Each number is 128 + 32 x the weight over its row's rms, rounded and kept within 0 to 255. Layers, rows and columns count from 0. The size above them is the row's rms in percent of the matrix's.

# layer 4 MLP up, 576x224, rms 0.08, rows 535-545, columns 0-223
size [107 102  72 103 103  94 101  98 106 117 106]
[[119 146 170 115 135 157 128 198 119 102 160 100 155 132  71 150 136 131 154  91 120 126  79 123  55  91 147  56 121 175 154 128 132 119 100 165 103 153 119 160 140 122 133 189 172 116  64  87 106 171 176 110 126  95 118 107 156  74  80 123 114 160  95 149 117 131 101 183 171 132 102 132  91 119 193 103 111 135 122 145  89 155  94 170 152 111  49 117 148 112 140 140 129 125 106  98 138 113 175 115 145  93 201 156 161  49 124 111  71 157  92  59  94  67 123 183 120 141 156 114 117 115 147 165  91 123 124 112 136 174 149 106 129  83 153 154 176 134  97 151 136  67 177 119 140 126 168 204 102 112 139 164 157  79 174 114 189 111  96 180  92 137 143 139 135 140  97 127  39  77 101 169 140 132 164  86  98 118  98 152 110 146  95 168  78 125  99 143 152 140  96 128 141 149 140 113 109 107 201 102 145 132  95 129 138 113 122 141 169 110 115 193 131 142 123  89 168 144 104 150 126 164  95 127]
 [116 101 124 157 119 170 148 175 177 110  81 133 161  79 101 167  80  54 110 147 185 119 154 150  78 100 159 116  83 156 124 120 105 133 125 134  36  78 145 162 201 149 106 133 109 189  73  70 101  87 115 136 106 122 103 151 139 131 158 104 138 166 182 111 113 104 113 139 176  93 152  93 166 114 117 138 162 129 160 149 156 129 104 113  93 140  99  88  84 132 155 147  88 124  68 116 134  76 140  98 131 150 117 149 146 113 131 144 152  60 140 154 178 168 120 126 142 109 142 129 130  85 185 120 159  73 102 143 107 102 134 115  50 159 183 139  93 152 169 155  93  97  84 172 145 100 186  97 186 122 138 116 124 136 162 179 127 133 161 144 116  93 141 118  55 136 174 146 120  81 110 162 202 117 122 109 142 159 140 102 182 145 125 111  94  99 147  86 112 123  90  80 109 100 177 165 118 151 139  68 155 120 150 200  84 154 132 114  83 150 122  74  80 139 141 125 160 156 125 133 147 169 142 155]
 [ 98 107 135  67  77  97 165  73 127 143 123 138  83 145 118 107 172 135 154  93 116  98 178 124  75 122 137 181 112 123 123 132 170 126 179  96  96 155 138  99 177 123 126 156 154 107 158 172 107 133 142 136 166  92 139 150 102  63 167 136 109 101 196 126 178  84  98  88 136 149 112 163 139 175 168 121 115 125 101  83 100  97 119 150  96 142 197 108 146 164 112  82 128  90 125 163 161 108 142 167 175 135 172 112 128 100  96  97 147 155 170  78  74 150 152 147 109 127 187 177 169  72 168 197 153 127  99 115 153 196 126 122 129 169 113 117 105  76 111 171 147 177 148 153 157 142 103 124  98  92 122  66 106 100 152 127  93 183 103 123 117 145 160  85 188 161  54  97 111 128 143 139 112 125 100 134 146 112 120 169 162 158 152 133 147  90  94  89 101  74 147 138 152 143 101 155 131  89  55 120 146 173 152 181 123  86 155 134 147 191 134  74 127 149 156  64  91  89 101 113 132 108 127 179]
 [ 85  57  97 117 100  56 124 100 133 106 195 131 112 190 161 167 125  99  96 160 126 169 117 105 116 141 133  83 162 120 145 118 147 110 126 153 142 141 114  62 126 127 104 119 152 164 146 162 201 113 150 137 149 102 167 103 159 132 123 159 131 120  71 136 118 146 141  75 103 171 148 150 133 150 201 106 143 107 135 126 132 157  67  88 145 181 136 116  78 143 131  97 101 122 114 102 148 142 106 128  92 131  95  95  74 119 174  84 100  68 163  86 148 137 158 151 146 115 105 229  66 135 137 123 132  76 148 190 115 155 148 161 122  80 149  63 100 147  89 129 161 125 120 167 126  95 114 168 115 140 163 133 108  98 132 102  57 131 144  76  88  91 151 157 176 151 138  60  81  99 142 155 142 155  86  74 118 228 149 140 137 150 147 190  90 160 153 148 158 159 103 139 124 106 147 115 146 133 111 153  80 179 157  66 102 124 150 141  82 133 150 139 107 141 152 102  66 150 145 171 118 138 151 143]
 [ 76 189 105 161 178 116 116 177 117 105 110 166 115  74 119 118  89 122 120  98 173 174  74 180 145 129 140 135 117 121 159 109 180  99 141 148 130 139 171 147 138 120 192 115 120 113 140  83 100 153 108  65 134 125 104  93 105 152 107 108  61  43  88  66 145 145 124 109  49  97  88  91 141 148 147 116  85  50 133 140 108 130  92  90 114 133 113 204 155  85 109 124 175 145 114 118 160 133  94  77  89 111 126 136 112  62 148 147 132 159  75 161 132 149 166 152  91 131 127  82 118 160 177  93 162 126 105 139  96  97 105 121 154 127 139 160 111 154 108 143 164  97 114  93 152 132 107 118 182 148 106 136 125 147 142 122 134 155  68  96 186 158 121 133  88 127 148 144  98  56 146 200 107  89 117  81 159 160 184 120 158  94  91 172  93 123 127  95  97 169 133 112 111 152  72 137 109 135 132 109 115 132 127 122 139 102 162 149  90  96 170 163 157 151 118 121  99 184 192 121 158 147 138  38]
 [172 124  78 146 127 161 110  74 111 113  96 144 112 107 121 120 131  66 161 100 106 166 120  97 154 116 130 151 108 110 157 166 146 132 130  96 105  88 128  86  36 121 152 130 122  90  84  83  87  62  93 132 163 113 141 174 149 158 123  91 142 170 140 118 108 131  94 134 124  65 137 145 178 183 146 183 142 105 182  97 106 140  86 120 135 151 126 132 154 156 116 123 166 102 245 129 155 138 101  93 174 109  81 126 137 115 129  73 108  95 133 121 145 142 124 144 173 151 158 132 139 151 141 178 139 132 142 145 105 124 171 106 126 140 150 130 112 109 108  96  94  90 209  77 144  95  98 112 138 116 109 139  82 198 139 123 138 201 143 178 102  79 115 161 159  74 149 120 124 129 183 121 136 159 125 186 107 145  84 140 131 156  73 120 116  92 143  68  87  53 151 106  67 168 114 134 102 118 163  83 153 131 135 134 160  90 173 119 188 132 175 128 111 143  97 124  92  86 117 162 172 147  43 117]
 [123 119  92 170 148 130 143 123 172 195 110  96 126 140 112 107 116 146 180 103 131 148  90 106 116 139 112 210 154  54  99 138 140  80 115 171 114 103 126 169 120 128 117 151  83 154 136 138 100  66 167 117 156  97 114 111 133 126 115 108  99 152 126  64 110 157  75 140  77 180 123 109  69 153 183 144 155 170 188 175 112  88 172 109 112 142 119 123 139  95 179 110  81 139  81  82 110  81 132 136 146 121 148 127 167 101  96 150  70 173 153 171  73 129 184 126 129 128 157  96  58 133 159 116 123 151  89  99 151  97 137 161 139 159 132 121 138 147 126 135 111 186 160 164 108 127 108 129 149 101 106 118 167  61 131 147 100 120 164 130 129  27 133 113  47 186 141 128 148 141 137 154 121  96 175 131 159 137 197 138  86 165 169 149  94 119 118  60 177 158 124  61  84 118  94 176 122 152  85 132 153 126  90 114 160 102 133 165  86 187 149  98 127 132 165 116 154 172 168 131 151 155 118 118]
 [165 151 140 143 164 108 153 107 129 103 160 110 158 121 144 143 114 169  96 116  91 177 162 176 198 132  86 119 116 128 114 126  64 119 147 109 119  98 146 156 126 156 177 139 100 154 136  43 139 130 172 118 174 123 142 163 119 113 146 140  77 128  94 107 166 127 122 116  82 111 103 138 182 167 113 201 152  98  95 139 130 117 102 114 129 125 150 128  64 161 104 182 114 159 121 179  74 129  92 192 148 157 166 164  97 147 116 163 152  85 127 116 142  77  59 153 144 103 104 141  67 157 131 116 150 128 132 135 120 136 153  83 145 142 183 133  57 117 112 156 162 145 154  64 114  67 148 126  87 159 136 120  71 148 114 154 165  90 113 158  88 157 130 131 177 109 123 132 114 121 150 118 121 105 190 130 128 119 149  94 146 108 232  95 109 122  69 112  93  39 100  93 151 121 137  93 149 120  97 171 118 141 103 165 120 135 138 219  93 192 109 210 122 161 118 137 154 141 127 130 110 124  81  79]
 [116 174 149 120 149 125 155 110 143 153 140 134 114 111 130 128  77 187 158  77 115 147  81 104 134  67 127  94  97 118  80 129 103 151 120  85 137 180 133 189 181 154 111  59  91  95 115 157 124 140  75 195 106  84 151 130  54 133  91 136 191  62 140  90 222 156 118 134 171 174 170 124 133 110 139  72 173 140 106 117 117  70 142 140 138 200  86 121 126 130 197 106 103 108 145 131 135 130 173 118  86  92 113 133  95  97 162 128 144 111  80 139 118 113 149 162 101 150 115 144 131  99 169  75 160  79 129 117 194 150 146 113 101 172 108 108 113 155 112 123 116 154 103  96  97  87 119 172 155 141 128 162 155 159 150 150 194 168 115 103 124 171  87 182  91 150 102  83 142  77 105 141 137 113 130 148 113 143 142 108 114  82  66 157 146 143 198 116 129 120 143 152  83 114 188 154  86 110  94 104 143 141  93 151 167 109 147 206 132 131 117 119 168 145 137 131 126  96  65 152 150 155 132 172]
 [120 101 135 111 100  85 122 132 148 167 183 144 115 150 143 164 180 185 163 185 153 136 102 156 172 147 146 129 111 137 150 155  89 118 130 125 110 130 152 108 190 115 136 184 193 205 138 150 142 104 120 135 123  72  76 119  78 158 106 130 139 171 108 164  79 180 141 125  91 183 103  71 108 121 137 117 133  93 106 125  69  63  97 135 121 135  94 209 125 110 103 133 100 109  89 133 107 169 173 101  94 104 177 146 157 148  45 157 163 163  99 119  97 198 146 132 128 113 138 185 137 105 170 157  90  88 120 110 130 111  58 141  90 115  67 112 117 124 124 122 130 148 146 121 112 195 101 127 141  97  67 103 131  71 143 107 133 101 125 166 138 115 124 108 144 179  80 163 132 143 129 151 124 170 164  98 146 145 128 148 164 180 137 113 185 147 128 127 119 169 123 148 118 181 130 177 110 114  24 106 174 123  63 110 142 146  96 184  74 146 136 162  96 120 125 153 184 105  96 131 124 112 141 128]
 [133 155 117  50 178 128 127 188 148 103  59 152 122 110 122 167  75 174 119  77 129 147 170  94 127 120 150  71 131 126  85 141 108  98  76 166 165 130 148 132 121 149  92  69  98 126 212 116 154 147 129 115 131 186 133 103 136 147 164 112  72 144 122 124 136  99 155  93 146 173 139  80 150 151  72 133 138 107 129  99  98 140 162 112 189 121 108  81 189 138 130 131  68 139 101  83 197  94 141 154 125 142 137 129 140 150 108  72 115 166 121 124 131 145 164 140 145 176  79 109  91  92 163 160  83 139  70 173 177 119 148 127 114 146 139 113  82 130 207 128  99  96  98 141  61  97 103 128 126  89 161 176  97 112 132  83 116  79 137  98 164 123 124 160 174 150 120  68 123  97 103 139  90 116 185 118 144 136 147 157  83 132 144 139 176 164  67 125 121 166 169 105 159 117 110 114 145 156 138  85 151 144  98 133 149 171 195 124 136  95 125 121  70 179  80  95 181 174 155 146 143 143 144  83]]
# layer 4 MLP down (transposed), 576x224, rms 0.112, rows 535-544, columns 0-223
size [102  97  97  97 104 100 104 100  95 111]
[[168 117 192  64  96 126 118 119  91 111 100  83 137 185 156 109 111 170  85 137 154 124  89 166 111  91  95 144 135 143 159  76  67 123 120  97  94 180 165 108 109 102 118 101 157 160 124  94 118  92 112 144 111 199 126  84 132  87 134 122  93 119  71 114 134 154 119 204 111 154 106 151 142 174  92 148 162 121 210 143 168 138 104 128 170 103 158  76 177 151 147 119 138 119  99 128 130  63  94  97 122 167 147 116  93 125 108 125 160 156 138  88 137 141 140 174 117  86  95 152 174 142 139 171  11 129 144 101 117 145 134 172 121 164 167 143 137 150  95 100 125 135 154 103 113 160  94  83 127 146 114 188  80 128 162 129 192 170 136 182 114  76 177 125 128 191 145 182  78 171 129 106 133 118 125  73 123 143 120  95  98 169  99 138 168 133 105  93 151 128 101 126  93 119  97 119 130 169 174 130  98  91 151  85 198 112 165 138 157 142 112 194 152 120 165 133  88 142 103  97 139 172 112 155]
 [122 117 160 101  81 107 123  92  99 153 161 208  87 150 171 114 117 191 118  88  98 126 119 136  82 109 100 123 129 151 142 116 148 114  88 128 110 146 125 142 107  95  99 108 132 128 177 149 139 147  75 108  95 143 150 175 175 154 185 126 177 118 149 114 214 103 180  86 137 137  88 171 173 151 128 104 130 148 145 124  99 106 180 138 155 155  97  95 142  94 130  44  93 109 142 154 115 113  99 125 146  79 141 194 163 130 127 102 129 127 130 150 134 101 168 108  40 151 171 114 108  88 150 111 100 199 156 172 110 153 143 155  81 112 143  65 142 118  79 109 161 139 167 112 157 107 122 192  85 115  64 140 116 176 116 169 124 211 101 126 112 168 131 145 110 179 139 132 144  90 174 121 113 159 117 114 180 114  94 128 179  83 142  94 138  73 131  91 141  94 153 118 100 133 127  79 109 156 121 168 170 145 140 156 133 150  59 161 102 138 116 112 112  95  78  47 120  90  70 170  95 110 133 134]
 [166 164 131 164 159 124 168 169 109  87 163  94 207 166  90  92 140 180  90 139  51 167 128 135 131 140  94 104 113 147  82  93  75 119 134 162 103 148  85 166 120 170 101 110 123  80 128 113  87 132 149 199  88 153  84 160  99 116 140 105  84 151  71 117 128 103 113  85 100 129 135 149 204 132 119 178 134 132 178 147 187 139 206 118 126 149 159 132 133  81 138 110 162 169 108 119 127 159 183 121 102 162  55 130 126 148 122 144 118 119 167 153 147 169 161 120 188 129 183 101 147 151 106  98 103 116 101  99 148 132 111 157 141 141 157  78  53 113  81 125 114 161 112  97 145 108 130 165 160 102 107  50 135 100  96 127 125 194 116 161 117 134 122 149 165 142  82 130  83 153 108  71 141 112 160 161 132 144  91  72 115 102  75 133 133  87 121  80 185 109 125 126 115 111 121 141 125 194 155 133 130 132  92 108 166 128 117 153 144 137 114 128 164 131 140 164 122  88 189 180 120 166 177  59]
 [141 173 130 140 205 143 171  94 172 149 113  64  80  88 131 129 103 179 106 100 187 133 160  68 153 146 128 128 183 130 190 131 181 184 147 127 153 137 104 159 119 175 179 149  99 126 120 106 164 220 140 140  98 164 194 195 148 121 141 124 151 159 170 137 137 180 119 126 131  96 138 139 138 116  76 198 110 138 106  94 158 145 128  49  88 107 150  62 122 173 139 134 159 144  90 164  96 155 142 178 105  69 125 137 144 178 138  52 117 124 130 153  50 124  75 128 164 105 141 144 130 121 144 185 195 110 128  77  72  87 156  82 104 153 170 106 146 155 155 179 163 180 103 130 130 127 153 147 142 107 138 110 120 127  99 125 118  80 105 165  55 141 136 106 127 165 163 140 155 165 124 152 118  86 132 127 163 127 116 191 157 159 121 116 139 147 134 105 152  77 161 138 151 116 122 143 102 167 107 165 108 124 120 142 144 133 158 129 174 185 127 104 140 112 101 115 104 137  95 147 100 158 115 145]
 [100 154 132 115 172 126 102 131  73 188 160 184 183 117  99 134 163 108 117 129 149 106 101  85  96 119  86 217 181 143 142  78 176 163 148 101 141 176 136 108  72 137  99  92 138 182  60 163  99 157  83  58 134 144 114 137 184  88 107 149 138 136 148 153 156 173  72 123 115  71 158  89 130  89 118  95 136 183 156 103 165 159 105 144 164  75 153 181 127 151 119 103 180 162  85 138 125 116 113 108 115 139  74 153 185 149 131  83 125 178  88 121 139  69 134  87  76  64 132 138 119 162 130 102 122 117 111 110 154 135 138 132  94 122 109 138  84 106 123 157  77 136 188 121 104 111 120 159 189 111 128 113 132 135 143 133  85 137  97  87 145 121 120  67 150 150 151  83 135  78 156  90 118 108 108 160  95 185 108  78 151  82 163  96  94 156 102 113 161 130 188 140 124 165 144  89 144 126 129 168 181 147 165 121 141 195 171 114 100 144 116 146 167 180 114 159 134 102 123 129 158 149 109  90]
 [151 104 160 102  83 135 106 112 123 151 105 124 135 163 153 104 133 153 114 138 104 135 129 128 113 110 129  87 163  90 140 149  44 137 148 145 111 156 123 122 142  67 127  70 177 140 158 121 126 125 115 115 127 173 163 121 165 115 122 164 138 158 127 137  84 173 158  49 131 141 186 113 131 118 203 157 118 167 138 125 140 124  81  80 155  92 147  84 117 111 135  90  78 121 138  84 147 142 143 139  85 171 182 103  81 165 202 181 185  89 114 126 101 179  97  73 114 120 134 159 148 148 119 147  80 118  68 171 138 133 123  93 123  91 160 117 148 116 126 148 159 142 184 120 119  92 141 164 168 113  88 133  87 139  97 127 110 110 152  97 190 147 159  78 160 181 130 194 162 192 129 126 169 111 147 104 138 105 107 161 110 142 142 155 135 163 161  81  96 154  59 113 188  80 142 139 108  94 158 147 101 129 203 115  92  92 158 132  94  56 102  60 138 225 165 160 139 140 140 143 143 155 122 156]
 [144  95  90 105 179  90 162 173 117 124 170 160 138 139 130 146 100  96 112 171 130 153  80  87 114 172 138 147 106 158 139 163 109 151 101 171 108 189  66  98  97 155 114 130 126 105 149 167  73  69 152 132 150 130 119 135 138 131 153 175 187 134  77 135 122 142 193 166 125 170 132 141 175 137 147 102 140 205 150 136 145 168 129 121 157  64 171 155 124 116 103  81 174 130 153 131 157 140 126 151 147 131 176 166 143  88 163 121 118 125 181  72  76 158 122  99 134 109 125 174 174 161 178 116 128 126 109  93 164  63  93 119 127 153 129 104 110  93 209  89 119 140  65 115 118 178 165 124 142 119 125 123  89 127  99 126  41  86 141 115 115 159 106 125 107 168 162 119  90 130 182  79 122 169 146 101 180 154 167 150 120 132 190 122  81 192 104 102 135 151  69 110 110 136 144 110  61 175 145 132 137 151 138 118 106 183 103 131 157 162 146 128  92  94 156 142 166 120 127  96  56 109 152  61]
 [ 98 163 183 153 183 146 158 139  93 128 152 147 136  95  62 142 176 130 171 114  99 137 214 128 155 151  96  78 170 123 158 107 156 116 148 114 173  85 186 110 134 145 127  86 134 183 130  79 141 131  90  91  79 128  96 111 127 112 129 100  86 153 141  79 137 164 169 139 132 104 140 137 137 147 138 202 108 132 124 138 137 133  90  88 135 123 134 142  88 114  88 104  63  55 154 164  97 142  93 113 129 107  84 128 152 101 122 145  94  68 115 194  90 140 152 105 139 137 167 127 172 107 108  66 147  83 154 157 191 107 157 164 151 202 114 126  95 143 127 140  93 133 120 227 126 175 101  81 131 157 147 133 120 158 119 182 158 181  89 155 168  70 145 128  98 111 141  76 105 108 135  59 124 172 128 135 159 129 148 107 135 113 140 172 137  71 147 107 120 161 131 126 148 125 145  80 119 189  95 160 209  82 172 120 124 125 116 136 150 153 115  79 116 123 124 129 125 128  96  92 137 109 183  71]
 [100 129 145 171  69 176  86 177 167  80 173 240 104 126 184 106 147 141 136 119 172 134 141  69  64 161 142 138 153 117  94  82 163 145 141 158 151 101 112 152 117  70  87 115 146 122 126 130 125 104 110 152  99 148 124 126 145 128 144 129 140  77 100 148 167 140 153  84 113 115 103 111 162 161 122 109  77 125  79  80 137 158 115 119 104 119 103 116 167  85 159 113 146 119  69 130 149 133  82  88 122  81 150 162 188 159  99 174 107 130 146 115 138 193  84 151 121 121 122 128  96 123 120 143 142 154 165 158 122 102  70 124 101 108 174 159 111  69  57 130  98 100 169  83 135 148 119 152 150 154 146 146 205  89 105 135  83 145 154 142 127  93 112 189  92  91 132 140 121 162 110 197  78 157 169  65 104 101  95 139  65 110 151 141 164  73 137 100 132 129 140  93 107  97  87 121 109 105 135 118 137  87 147 171 109 134  95 103 137 159 145 171 115 211  94 135 106 170 157 123 112 195 171 140]
 [149 119  74 113 188 128 123 119 135 149 117  64  97  94 123 148 142  93  79 122 116  96 165 185 158 135 133  54 215 104 112 143 102 141 165 139 118 142 156 117 153 135 155 187 120 149 136 103 140 168 149 157 143 157 123 121 126 164 132 111 154 191  85 113  89  63 146 165 113  86 149  84  84 177  90 108 169 102 158 169 137 154  97  83 124  88 131 119 108  77 132 111 112 108  56 143  69 167 193  91 103 102 125  88  80  99  83 116  88 135 168  87 143 113 126  66 145 156 159 132 117 133 152  79 152 109 122 143 132 150 181 116 140  94  95 188 114 108  99 106 109 169 111 102 170 198 153 113 151 125 163 133 141 119 203 136 172 139  68 130 104 107 151 119 149 202  72 154 142 160 108  70 138 140 185 138  80 115  94 113 107 119 108 185 130 178  71 106 113 132 120 151 140 119 147 120 120 151 104 123  89 170  68 127 111 102 105 151 118 129 194 162 139  93 135 189 142  98 106 147 110  97 153 138]]
# layer 4 MLP gate, 576x224, rms 0.0783, rows 536-545, columns 0-223
size [104  81  99 105  97  98  93 104 120 102]
[[138 128  96 111 134 119 124 127 134  91 103  91 128 151  60  96  69 101 148  74 149 132 145 102  98 158 155 151 102 135 188  91 127 153  72 171 161 120 133 136 120 113 138 102 109  99 120 158 143 133 123 159  97 169 154 109 105 111 122 132 152  76 152 171 143 135 173 187 136  83 146 124 136 104 152 146 115 124 138 103 160 145 102  66 115  97 140 149 116 174 164  83 173 106 115 134  99  90 149 121 164 125 106 152  83 125 125 128  53 132 154 104 117 150 144  92 100 116 173 116 176 177 116 142  98 145 113 107  92  82 178 130 169 137 171 121 109 126 117 121 102 107 147 159 183  66 159 125 121 108  98  99  99 124 192 124 100  81 147 150 157 135  77  81 160 120 136 140 233 161 124 150 110  52 139 119 105 165 103 205  82 183 132  93 132 173  80  98 113 133 162 124 167 107 143 140 131 100 132 201 152 164 169  74  80 114 120 122 166  61 186 152  76 160  87 138 135 127 123  99 201  45 144  95]
 [171  57 134 137 145 138 159 138 175 134  83 104 180 185 131 203 160 128 135 156  90 160  80  79 167 147 119 128 138  66 114 137  93  80 152  78 160 176 108 114 103 123 120  83  67 131  99 100 156  93 147 123  93 195 131 146 170 160 148 104  62  99  67 133 100 140 167  81 149 165 156  94 158 124 159 124 142 121 134 187 151 175 122 126 149 119 130 150 181 110 155 157 121 197 109 127 127 133 183  85 151 106 145 147 151 183 139 146 197 146 155 206 157 160 143  61 218 121 126  71 148 121 112 154 114 147  82 142 139  92  78 133 190 145 178 131 112 146 139 122 122 166 112  89 149 155 154 114 175 126 117 138 164 129 150 158 166 175 167 155 132 114 109  90  82 113 106 151  81  99 114  94 101 141 133 149 116 139 158 106 151 124 112  94 164 128 121 114 151 124 115  58 129 117 167  87 104 109 149 170  75 154 126 130 165  67  99  93  89 163  75 119 163 142 153 119 104 131 111 157 107 114 129 136]
 [133 160 114 113 177 170 111  73 122 156  93 165 125 160 168 163 159 163 128 140 178 149  89  79 125 139  96  90 168 135 136  93 128 163 167 113 105 128  88 112 132 147 154  78 162 217 124 102 126 143 177  98  95 131 110 176 155 144 131 130 173 106  57 146 132 123 176 104 120 112 178 107  35 147 183 139 132 152 118 132  93 152 100  51  69 184 175 135 108 159  80 134 197 183 151 162  98 103 148  83  73 119 109 114 147 116 133  97 106  91 131  87  68 161  66  89 111 108 142 106 116  79 111 141 147 156 124  73 110 148 148 138  97 157 146  91 143 138 119 145 140 138  30 172  76 136 130 168 135 136 122 110 106 125 108 124  71 130  85 123 128 124 115 116 159 100 116  90 130 101 170 153 110  81 121 153 139 125  86 180 167 185 126 107 101  96 117 141 150  59  83  90  98 156 133 135 147 153 110 128  95 136  99  94 177 141 119  62 134 171 133 128  98 114 136 169 129 133 104  97  65 134 155 134]
 [140 195  31 113 195 109 127 103  86 166 117 150 128 146 159 163 101 169 125 176 148 115 139 126 119 141 158 155 120 130 120 130 175 134 126 117 101  83 107 116 109 156 173 132 171  85 131 122  98 168 190 155 165 118 150 117 146 163  75 163 149 126  78  98  88 106 143 185 142 102 115 151 125  80 149  41  97 136 110 121 118 105 157 135 108 136 118 124 140  98 164  71 130  92 121 175 135 141 139 123 137 169 158 233 129 200  95 185 153 118 144  60 172 100 141 131 141 135 113 157 161 192  80 165 134 163 118 111 139 142  99 140 102 143 113 149 103 221 145 114 114 165 109 113  97 180 101  65 149 104 155  98  91  96 143 168 139 138 174 108 121  58 138 123 169 139  97 143  87 136 113 115 127 142 117 157 113 136 112  85 150  87  77 141 145 180 145 178 147 127 102 121  95 152 135 121 158 146 128 146 132  94  87 144  80  92 120 154 134  92 147 166 200  64 133  86 131 135  85 151 112 150  63 146]
 [193 149  81 145 168 160 122  87  65  90 149  96 173 123  96 112 183 117 160 100 118 189 153  59 124 168 174 115 142 136 164 115 114 129 111 124 131 148 127  82 131 156 154 162 107 151 152 124 110 117 161 118 121  71 123  81 112 140  91 177 139 117 121 125 104 152  76 116 116 154  91 163 163 187 119  95 141 139 150  80 102 110 190 131 206 137 163 125 130 128 146 163 150 151 140  98 108 127 131  70 169 111 131 162 100  61 118 142 110 146  95 123 129 154 142  95 148 143 120  82 134 110 156 150 103 180  90 184 105 194 206 152 107 152  97  90 106 152 154  76 126  46 112 144 108 168 127 171  81 138 142  97 152 148 165 137 142 205 132 132 190 142 117 129 148 129  71 114 112 159 102 144  44 131 139 158  79 104 104 154 137 122 100 131 172 135 135 126 108  92 187 151  53 158 100 166 100  63 160 227 143 131 152 140 123 168 133 160 139 166  92 135 118 127 120 137 127 128 112  89 131 130  88 130]
 [143 146  85 129 169 101 144 158 156  93 143 140 221 140 102 127 146 154 131 153 160  98 129  76 159 151 133 126 171  93 147 136 162 132 115 118 136 157 147 146 103 140 211  84 142  63 111 133 125 126  78 126 148  93 136  55  89  60 175 127 161 153 147 183  75 145  90 127 117 128 124 128  90 147 139 117 109  94 107 120 113  76 134  86 143  66  64 111 169 160 156 122 153 129  69 137 131 123 102 109  99 170 161  97  78  91 108  71  92 152  42 134 123 187 160 113 141 157 166 147 137 100 137 145 165 152 144 141 140 134 114  75 124 100 137 126 132 161 176 125  81 138 158 116 137  95 156 151 149  72 206 150 130 167 112 125 113 166 106 172  46 131 109 139 134 184  86 180  97 109 131 103 106 137 112 173 127 159  88 148  97 169 140 104 182  89 123 138 141 105 164 185  63 106 143  80  76 115 158 150 104 112  88  89 147 111  99 102 104 123 115 135  59 103 146 117 118 121 137 130 165 105  90  67]
 [171 141 124 178 132 122  98 110 119 140 123 129 150 152 162 137 107 133 117 156 101 153 114 137 185 117  88 156 218  96 146 113 158  94 189 113  99 131 137 180 137 138 166 146  62 179 124 109 101 120  69 108 136 164 187 113 101 110 107 242 151 119 102 132 108  72 124 120  96 149 131 153 166 133 104 116  95 150 130 142  97 114  79 132  97 105 166  91 160 138 151 162 143 110 128 118 150 112 152 119  96 125 148  96 126 133 124 106  96 104 204 127 117 112 134  86 141 157 147 157 143 170 190 161 132 129  95 203  92 119  79  89 127 116 116 177 112  88 154 123  76 177 163 138 135 122 157 182 132 173 192 137 160 104  89 142 191 150 109 102 110 111 106 126 129 140 106  87 147 102  93 147  83 128 113 175 139 191 148  88  95 135 163 148 147  75 133  86 184 162 170  58  98 101 101 136 137 124  77 165 129 120 106 180 177 150 167 126 155 124  73 130 127 152 153 188  40 100 153 101 114  75 146 132]
 [182 143 129  91 150 142 123 179  82 149 107  75  92 158 103 112 142 114 145 183  96 125  95 131 187 142 115 201 137  95 167 115 109  60 167 101 128  57 109 114 117 122 102 178 131 170  91  81 114  88 138 111 126 101 119 135 159  95  63 127 155 158 176 149 129 132 104 180 148 130  83 104 204 105 112 120 115 133 107 129 101 127  96 115 113  82  75 110 123 222 143 151  87 115  96 143 135 154 112 151 145 170 143 107 151 150 164 149 131 153 167  62  55 123 136 151 138 122 152 146 138 117 114 190  93 110 149 116 121  85 132 154 149 122 138 163 135 109 115 106 159 100 113 223 186 180 153 167 115 133  99 114  81 105 203 108  97 126 113 137 144 152 169  87 127 118 110 143 140 114 174  80 168  68  56 130 122  92  98 156 169 183  84 134 151  94 115 160 137 129 114 142 161 129 174  87 189 163 102 138  90 120 112  74 131  85 126  72 140 142 166 167 127  95 138 159 135 165 128 143 143  81 133 122]
 [106 161  93 132 125 122 139  98 128 173 148 111 150  94  99 123 104 152 155 113 153 100 164 176 170 127 124 148 153 146 154  63 119 140 143 114 165 127 130  93 131 111 131 196 135 148 174 114 131 121 116  86 129  91 118 120  76 167 138 100  52 146 138 105  94 105 124 116 155 154 124  76 114 157  98  94 101  63  64 151 117 174 163 222 134 133 113 179 118 182 151 136 174 139  91 152 156 123 158 144 149  97 132 100  90  92 115  86 149 174 112 152 165 148 186 127 134 165  72  75 166 123 112 196 125 146 138 158 162 100 131 152  94  90  97 141 132 109 183 116 101  81 126 145 159 143 140 113 118 124 176  98 137 130 208 172 166 116 146 169 154 130 109 126  95 170  40  99 125  85 136 125 109  88 159 127 160 122 142 137 118 154 131  80 157 108 111  70 177 128 133 179  67  74 185 188  52 119  78 162 167  68 123 110 161 159  80 168 182 108 143  98 127 144 141 135 103 138  89 135 124 115 165 142]
 [131 180 137  91 152 114 106 146 132 132  76  76  86 107  61 141 112 125 159  57 109 131 107 104 134 151  88  99 127 114 116 144 123  88 125  50 125  89 154 159 159 142  84 104  88 135 165 127 127 128 136 109 147 189 131 133 148 138 128 123 111 177 131 142 158 135 134 149 129 187 135 101 148 112 128 127 159 101 134  88 134 108 213  45 123 176 138 123 111 127 150  99  90 137 159 147 149  96 123 173 135  80 138 149 132 122  85 109  85 173 113 101 108 148 177 174  82 136  89  94 163 113  99 149 111 130 143 173 145 136 150 107  90 221 154 100 180 100 165  98 125 115 102 152 119 149 153 127  83  84 132 137 188 163 154  48 140 175 111  13 176 108 113  73 180 117  89 139  80 119  74 176 114 115 132 149 196  88 164 181 119  82 135 144 182 168 113 125 117  86 138 112 195 120 137 145  89 162  95 107 128 131 115 137 144  79 120 122 152 171 140 144 111 137 125  83 139 166 139  96  80 134 121 126]]